Each number is 50 + 10 x the weight over the matrix's rms, rounded and kept within 0 to 99. Layers, rows and columns count from 0.

# layer 10 MLP down (transposed), 3072x768, rms 0.0669, rows 121-137, columns 192-255
68 25 61 57 48 51 45 50 47 55 49 48 54 48 55 50 58 56 55 64 49 49 61 56 43 56 49 48 44 39 38 52 47 55 64 56 40 49 50 43 50 47 46 48 46 48 35 65 54 73 66 64 45 44 46 50 54 51 37 40 31 61 49 59
60 38 78 38 30 55 45 53 46 57 51 39 59 42 66 23 61 53 43 39 45 38 37 61 41 49 38 42 39 72 63 44 41 47 50 23 45 57 53 54 55 49 52 40 50 56 43 57 45 45 33 37 36 44 47 44 45 57 76 42 48 47 35 52
65 36 59 49 62 41 53 44 38 41 47 53 44 44 61 44 75 44 57 67 50 48 65 36 55 57 49 51 56 48 46 51 50 63 41 47 36 45 48 41 41 53 56 65 51 56 30 40 33 48 51 48 27 52 61 44 48 56 33 45 47 38 62 36
54 51 37 52 67 57 34 50 56 49 40 44 43 64 48 61 63 53 47 53 63 64 55 35 37 55 64 46 44 51 63 51 45 46 57 53 52 39 26 62 47 36 45 55 55 64 36 52 48 41 68 50 51 54 53 44 56 54 47 24 58 48 52 58
41 42 73 60 59 53 48 46 38 45 36 46 41 55 39 57 60 55 33 50 49 56 46 41 46 43 64 63 44 54 65 59 60 50 42 47 47 53 47 39 35 61 63 51 38 56 43 48 56 63 51 39 60 56 57 62 44 71 60 46 42 56 51 54
64 39 45 59 37 43 55 52 54 47 62 31 48 47 60 49 48 64 63 25 45 53 55 40 33 42 45 34 32 48 55 56 55 35 55 43 54 56 54 39 48 43 58 53 45 57 58 59 41 53 48 57 50 56 70 35 50 63 38 47 50 39 43 61
45 50 40 39 59 41 40 49 62 58 42 51 53 37 55 59 52 46 48 44 62 66 48 60 45 53 45 56 40 39 49 56 54 56 49 46 58 41 70 43 57 49 45 45 48 45 32 31 68 53 41 57 56 36 46 52 59 43 41 48 57 50 60 59
47 55 63 61 38 69 45 47 45 45 42 62 38 27 60 56 60 48 68 60 43 69 45 45 60 39 51 46 59 49 34 33 55 46 51 58 66 47 56 48 46 63 67 45 56 47 38 54 44 45 66 37 34 51 47 51 46 50 55 52 57 45 53 41
55 37 48 49 56 48 37 54 76 65 60 49 40 52 49 39 52 64 53 57 54 43 56 56 60 48 64 41 43 80 59 56 57 30 51 39 50 46 69 58 56 53 50 27 55 54 61 46 46 63 37 69 42 55 32 29 58 35 51 47 52 58 41 60
50 50 47 50 66 65 64 42 52 49 37 56 39 55 38 55 45 67 51 40 29 46 41 53 52 56 48 37 51 55 30 57 29 43 49 65 46 52 52 57 38 43 53 52 49 55 51 48 69 54 48 42 44 29 42 59 65 54 52 38 29 49 50 51
61 51 49 29 50 73 50 69 60 48 52 45 48 49 58 48 54 50 72 66 42 46 48 54 49 43 71 51 59 39 42 49 51 48 49 42 57 48 52 60 55 40 42 36 55 39 56 51 44 30 51 53 54 47 43 35 39 56 61 55 53 49 47 62
40 59 68 64 44 57 55 52 55 41 38 56 51 59 56 55 40 53 52 59 17 51 50 52 59 71 29 35 49 45 49 55 58 57 60 56 36 53 44 42 47 49 58 46 63 37 54 29 55 60 63 58 54 44 46 73 54 51 48 42 62 44 44 57
66 48 28 35 50 71 44 63 48 35 58 38 56 40 47 55 32 56 35 58 52 42 43 70 44 45 48 47 47 68 62 57 57 44 38 37 37 58 64 51 22 53 50 42 48 55 55 48 43 50 51 40 60 62 69 55 57 45 48 58 63 38 30 42
68 56 47 64 56 54 60 54 45 41 65 62 48 57 30 30 32 57 50 51 64 59 50 26 26 56 56 42 67 45 54 38 39 50 57 43 48 54 56 51 50 51 24 42 47 47 49 55 55 42 58 52 52 53 60 50 52 47 39 60 70 46 66 39
47 71 59 36 67 66 56 48 50 83 56 41 42 44 50 65 58 55 47 51 41 36 58 55 45 38 42 53 70 54 51 51 55 61 32 44 45 49 69 49 57 59 43 32 53 41 44 73 59 54 60 53 69 58 57 60 50 42 49 54 61 32 44 46
76 50 52 53 67 49 49 43 50 50 45 74 54 55 52 51 78 47 56 50 62 56 56 50 43 40 46 49 38 47 45 42 52 40 53 47 48 50 69 52 53 39 50 45 56 54 54 51 59 38 51 65 63 52 55 55 40 61 32 48 57 39 50 44
56 41 57 52 62 51 35 52 60 61 60 56 38 48 43 62 59 58 46 67 49 55 42 53 59 40 48 57 55 48 61 57 67 55 43 48 64 60 62 55 24 57 53 39 53 57 56 33 40 39 51 75 47 52 45 53 52 41 51 43 59 62 63 55
# layer 10 MLP gate, 3072x768, rms 0.0671, rows 122-138, columns 192-255
51 53 48 58 60 70 57 58 60 57 49 44 46 50 28 49 49 54 75 45 47 48 47 45 45 50 58 53 50 55 56 75 46 49 52 49 56 47 63 70 45 30 39 44 54 42 47 61 46 52 45 49 44 61 48 41 58 66 70 51 40 64 40 37
42 52 53 61 60 50 60 43 37 56 50 48 60 60 53 46 66 63 38 54 49 49 49 47 48 57 53 48 57 73 44 46 41 51 54 57 52 37 59 55 50 61 31 51 49 40 63 30 45 46 63 41 44 61 42 49 38 52 49 55 69 60 53 65
54 47 62 51 49 74 74 55 52 43 27 54 31 40 62 37 47 46 50 44 66 37 53 59 60 51 53 37 46 60 52 45 56 60 58 40 60 55 42 58 56 62 61 27 49 50 43 51 57 50 42 46 52 39 64 43 39 44 51 46 45 63 34 33
34 45 44 58 66 46 58 53 50 47 40 46 63 38 42 37 50 54 61 32 74 36 27 45 50 45 50 48 53 42 43 44 46 56 55 63 58 59 43 58 48 65 60 47 60 37 52 64 49 54 47 53 69 49 44 44 54 49 54 48 47 39 46 45
52 49 44 54 39 66 54 54 54 39 69 42 53 47 55 43 35 66 37 37 55 45 28 67 42 53 37 66 60 45 45 38 52 38 68 51 50 51 45 46 65 50 50 68 48 61 51 49 63 53 53 29 49 44 64 53 60 63 55 28 38 63 43 55
69 38 62 43 56 32 32 45 45 56 30 47 63 48 60 50 50 29 50 47 56 55 36 48 38 58 39 51 29 44 66 62 61 28 41 44 45 51 44 52 58 56 35 49 55 52 51 39 54 44 36 49 59 39 55 51 47 56 56 41 42 57 57 51
45 53 41 60 61 53 50 67 50 38 49 60 48 49 41 50 41 55 47 53 52 52 48 49 43 45 49 52 39 47 26 70 68 25 53 47 48 41 53 46 31 50 67 42 29 53 40 55 46 51 60 47 41 47 48 60 34 62 38 41 53 56 52 38
47 53 37 47 60 42 30 57 41 45 35 20 44 58 44 47 44 42 62 42 56 56 53 58 58 52 54 47 46 52 53 63 62 30 56 53 52 50 42 49 48 42 50 65 50 39 53 50 25 34 41 62 41 44 41 52 53 54 39 40 41 50 56 60
56 32 55 49 36 52 49 33 61 62 51 39 46 56 64 32 43 57 49 54 47 39 45 50 54 42 48 61 56 55 36 41 43 70 62 54 33 54 40 31 34 57 44 48 46 49 52 46 43 63 50 42 55 39 49 51 48 49 46 42 49 40 48 60
53 51 25 62 47 52 38 50 61 46 50 45 67 44 51 42 54 44 57 52 66 41 42 67 73 58 42 47 36 45 63 41 49 62 24 46 48 64 36 63 50 65 38 50 61 40 46 52 44 59 59 47 53 48 65 53 64 67 54 54 47 48 59 46
49 64 54 41 55 58 59 57 61 70 50 46 48 40 63 55 60 31 59 53 31 52 54 32 34 49 58 49 45 56 24 57 37 60 42 49 57 56 51 40 48 58 44 54 58 67 73 25 58 44 54 60 52 50 42 56 36 55 43 54 62 54 57 72
62 34 57 47 52 59 49 59 43 44 61 50 38 47 41 44 50 60 48 43 42 52 47 42 52 45 42 56 43 53 31 39 31 52 49 43 52 50 30 46 59 61 48 50 52 56 63 38 45 45 30 44 55 51 67 46 59 48 50 59 66 55 43 39
42 45 56 37 38 61 42 66 54 48 50 58 50 61 66 40 41 38 45 64 44 56 38 51 36 45 41 34 42 52 60 83 61 47 61 69 42 57 42 58 57 58 47 52 67 47 37 56 36 51 44 47 60 41 40 41 75 56 45 56 44 37 52 51
54 56 52 67 54 46 43 50 46 63 42 63 50 50 39 54 49 54 60 50 39 65 57 49 40 54 37 42 37 41 50 44 44 49 59 58 56 50 38 49 33 63 56 68 30 43 44 50 40 62 69 43 56 39 43 50 75 41 30 49 59 49 54 58
46 53 46 52 73 47 36 60 39 59 49 47 39 50 63 63 44 64 59 69 49 66 38 50 52 58 51 45 46 43 63 39 53 64 38 65 51 49 42 33 29 61 70 35 69 64 55 72 43 51 59 62 41 81 57 60 47 49 48 45 38 55 26 35
46 65 70 25 46 30 70 50 55 64 60 46 54 57 57 63 54 48 48 54 58 66 55 52 53 54 65 55 45 57 77 47 54 49 51 41 64 53 43 56 58 51 65 57 52 44 65 48 61 51 53 44 65 44 39 50 67 59 42 53 48 59 57 59
57 46 49 41 26 66 52 57 55 35 48 48 68 44 46 59 40 53 55 44 40 52 49 36 58 90 46 53 44 43 60 58 61 52 42 68 42 44 38 37 42 46 47 42 49 45 31 63 48 66 48 42 41 51 45 62 67 62 71 37 77 54 41 62
# layer 10 MLP up, 3072x768, rms 0.0701, rows 122-138, columns 192-255
54 41 39 57 64 37 49 54 56 52 44 49 59 43 51 53 62 38 25 51 52 61 68 42 70 41 48 44 44 46 52 62 46 61 56 38 54 57 48 43 59 29 38 51 27 59 37 54 52 55 59 54 50 48 37 44 42 71 39 64 25 57 54 56
38 52 48 40 39 54 45 40 67 60 47 41 34 62 46 43 42 40 35 63 40 39 54 23 59 45 59 62 50 45 47 42 64 32 63 45 56 58 55 54 49 45 50 67 61 39 37 57 41 58 48 54 60 41 56 62 55 57 57 34 34 44 63 51
48 68 60 55 57 61 54 49 39 55 49 25 52 51 45 49 61 49 41 28 45 53 51 52 59 70 46 56 51 60 55 35 57 65 41 59 52 49 59 49 39 34 68 37 47 45 36 48 48 55 63 33 47 39 62 41 54 57 58 40 60 62 61 57
46 42 55 46 43 43 45 44 49 58 56 48 45 49 52 49 39 36 41 53 51 74 33 50 61 46 43 43 54 47 46 48 54 57 45 40 48 56 45 48 35 44 65 52 32 68 53 61 48 37 41 40 55 57 39 43 51 43 53 57 46 41 23 53
68 29 56 59 54 39 48 30 52 66 56 56 66 48 62 44 31 49 36 39 55 44 46 61 64 63 65 56 37 52 45 51 51 39 62 53 43 42 50 62 59 62 38 55 43 30 59 35 44 47 56 50 61 44 44 51 66 54 54 31 50 51 58 58
58 39 56 60 62 49 45 44 41 54 47 61 50 41 67 39 42 43 50 55 54 42 51 51 58 66 35 36 56 36 67 43 49 48 30 62 55 35 36 38 44 50 59 75 40 52 49 40 64 47 42 44 36 49 29 42 57 51 50 49 58 35 69 57
56 40 31 42 47 55 55 45 47 59 57 43 55 40 56 49 40 42 42 51 48 58 50 36 40 44 50 51 57 51 47 54 46 57 48 54 43 40 61 42 42 53 38 55 44 70 42 42 44 48 58 47 43 53 59 39 39 38 44 59 39 46 69 48
68 38 59 49 38 40 66 55 48 26 59 59 54 54 35 65 39 53 64 50 54 55 62 49 44 48 58 61 68 51 46 47 32 48 43 46 50 53 48 44 48 35 56 58 33 55 43 44 30 64 60 57 39 44 44 49 46 32 41 67 53 52 50 64
53 61 58 47 39 40 54 46 46 43 64 45 55 57 42 64 39 59 34 51 69 47 40 56 57 42 57 41 64 47 42 60 42 48 61 65 56 59 42 51 54 37 45 48 59 65 52 48 50 52 58 61 49 55 61 43 61 37 47 43 57 57 55 63
46 36 53 49 60 48 70 62 53 54 58 59 46 65 61 49 46 60 52 49 36 50 54 52 56 43 58 68 49 50 54 36 36 47 70 56 51 49 59 52 47 45 36 42 39 34 50 38 72 52 59 39 49 44 49 46 39 58 45 30 54 41 45 41
41 41 47 50 65 56 58 56 48 50 40 73 48 60 52 50 50 45 32 39 51 39 61 56 51 58 60 47 70 47 64 65 36 47 52 51 50 53 55 40 55 41 40 46 38 56 50 48 54 32 42 62 55 38 43 53 53 36 53 56 52 37 60 48
42 38 44 31 53 50 50 54 54 46 51 60 58 39 39 43 42 39 38 54 45 49 53 43 44 54 51 71 51 54 31 36 45 40 62 55 47 50 56 45 32 65 41 35 38 60 35 63 33 51 45 35 54 43 54 47 53 62 53 41 53 59 44 55
50 41 68 60 44 59 50 44 24 45 61 39 63 48 53 43 31 53 48 56 37 64 57 44 58 40 35 64 47 37 48 45 47 50 63 55 43 32 46 33 56 45 49 86 39 42 55 52 70 35 56 41 50 38 56 43 40 67 54 37 66 56 34 42
56 49 53 37 42 49 61 53 34 32 36 36 41 32 45 57 63 67 49 39 36 55 52 61 52 44 36 58 57 45 45 68 52 36 66 33 48 41 67 46 57 60 57 54 57 55 51 40 53 52 35 72 45 42 73 58 45 58 54 45 46 49 51 48
51 28 25 43 36 57 50 30 45 56 48 43 51 43 48 58 41 57 41 53 60 47 62 43 64 35 47 39 75 65 47 47 62 53 64 63 46 74 68 58 60 52 41 71 38 51 51 61 43 41 34 51 44 34 71 45 38 56 58 45 48 51 73 59
49 42 54 39 39 48 49 58 54 54 41 30 53 49 43 72 43 47 62 47 52 54 49 50 55 66 59 60 40 65 43 70 75 51 55 51 69 37 52 62 63 62 61 51 47 54 47 31 53 53 54 41 64 47 32 41 61 52 60 51 48 30 50 59
69 42 58 37 62 32 47 42 46 62 35 55 47 51 46 38 40 67 57 51 29 71 55 53 53 47 57 51 45 54 44 49 43 43 44 42 47 48 63 51 56 45 46 42 59 45 58 63 45 62 50 51 56 34 39 52 55 48 56 43 36 50 52 53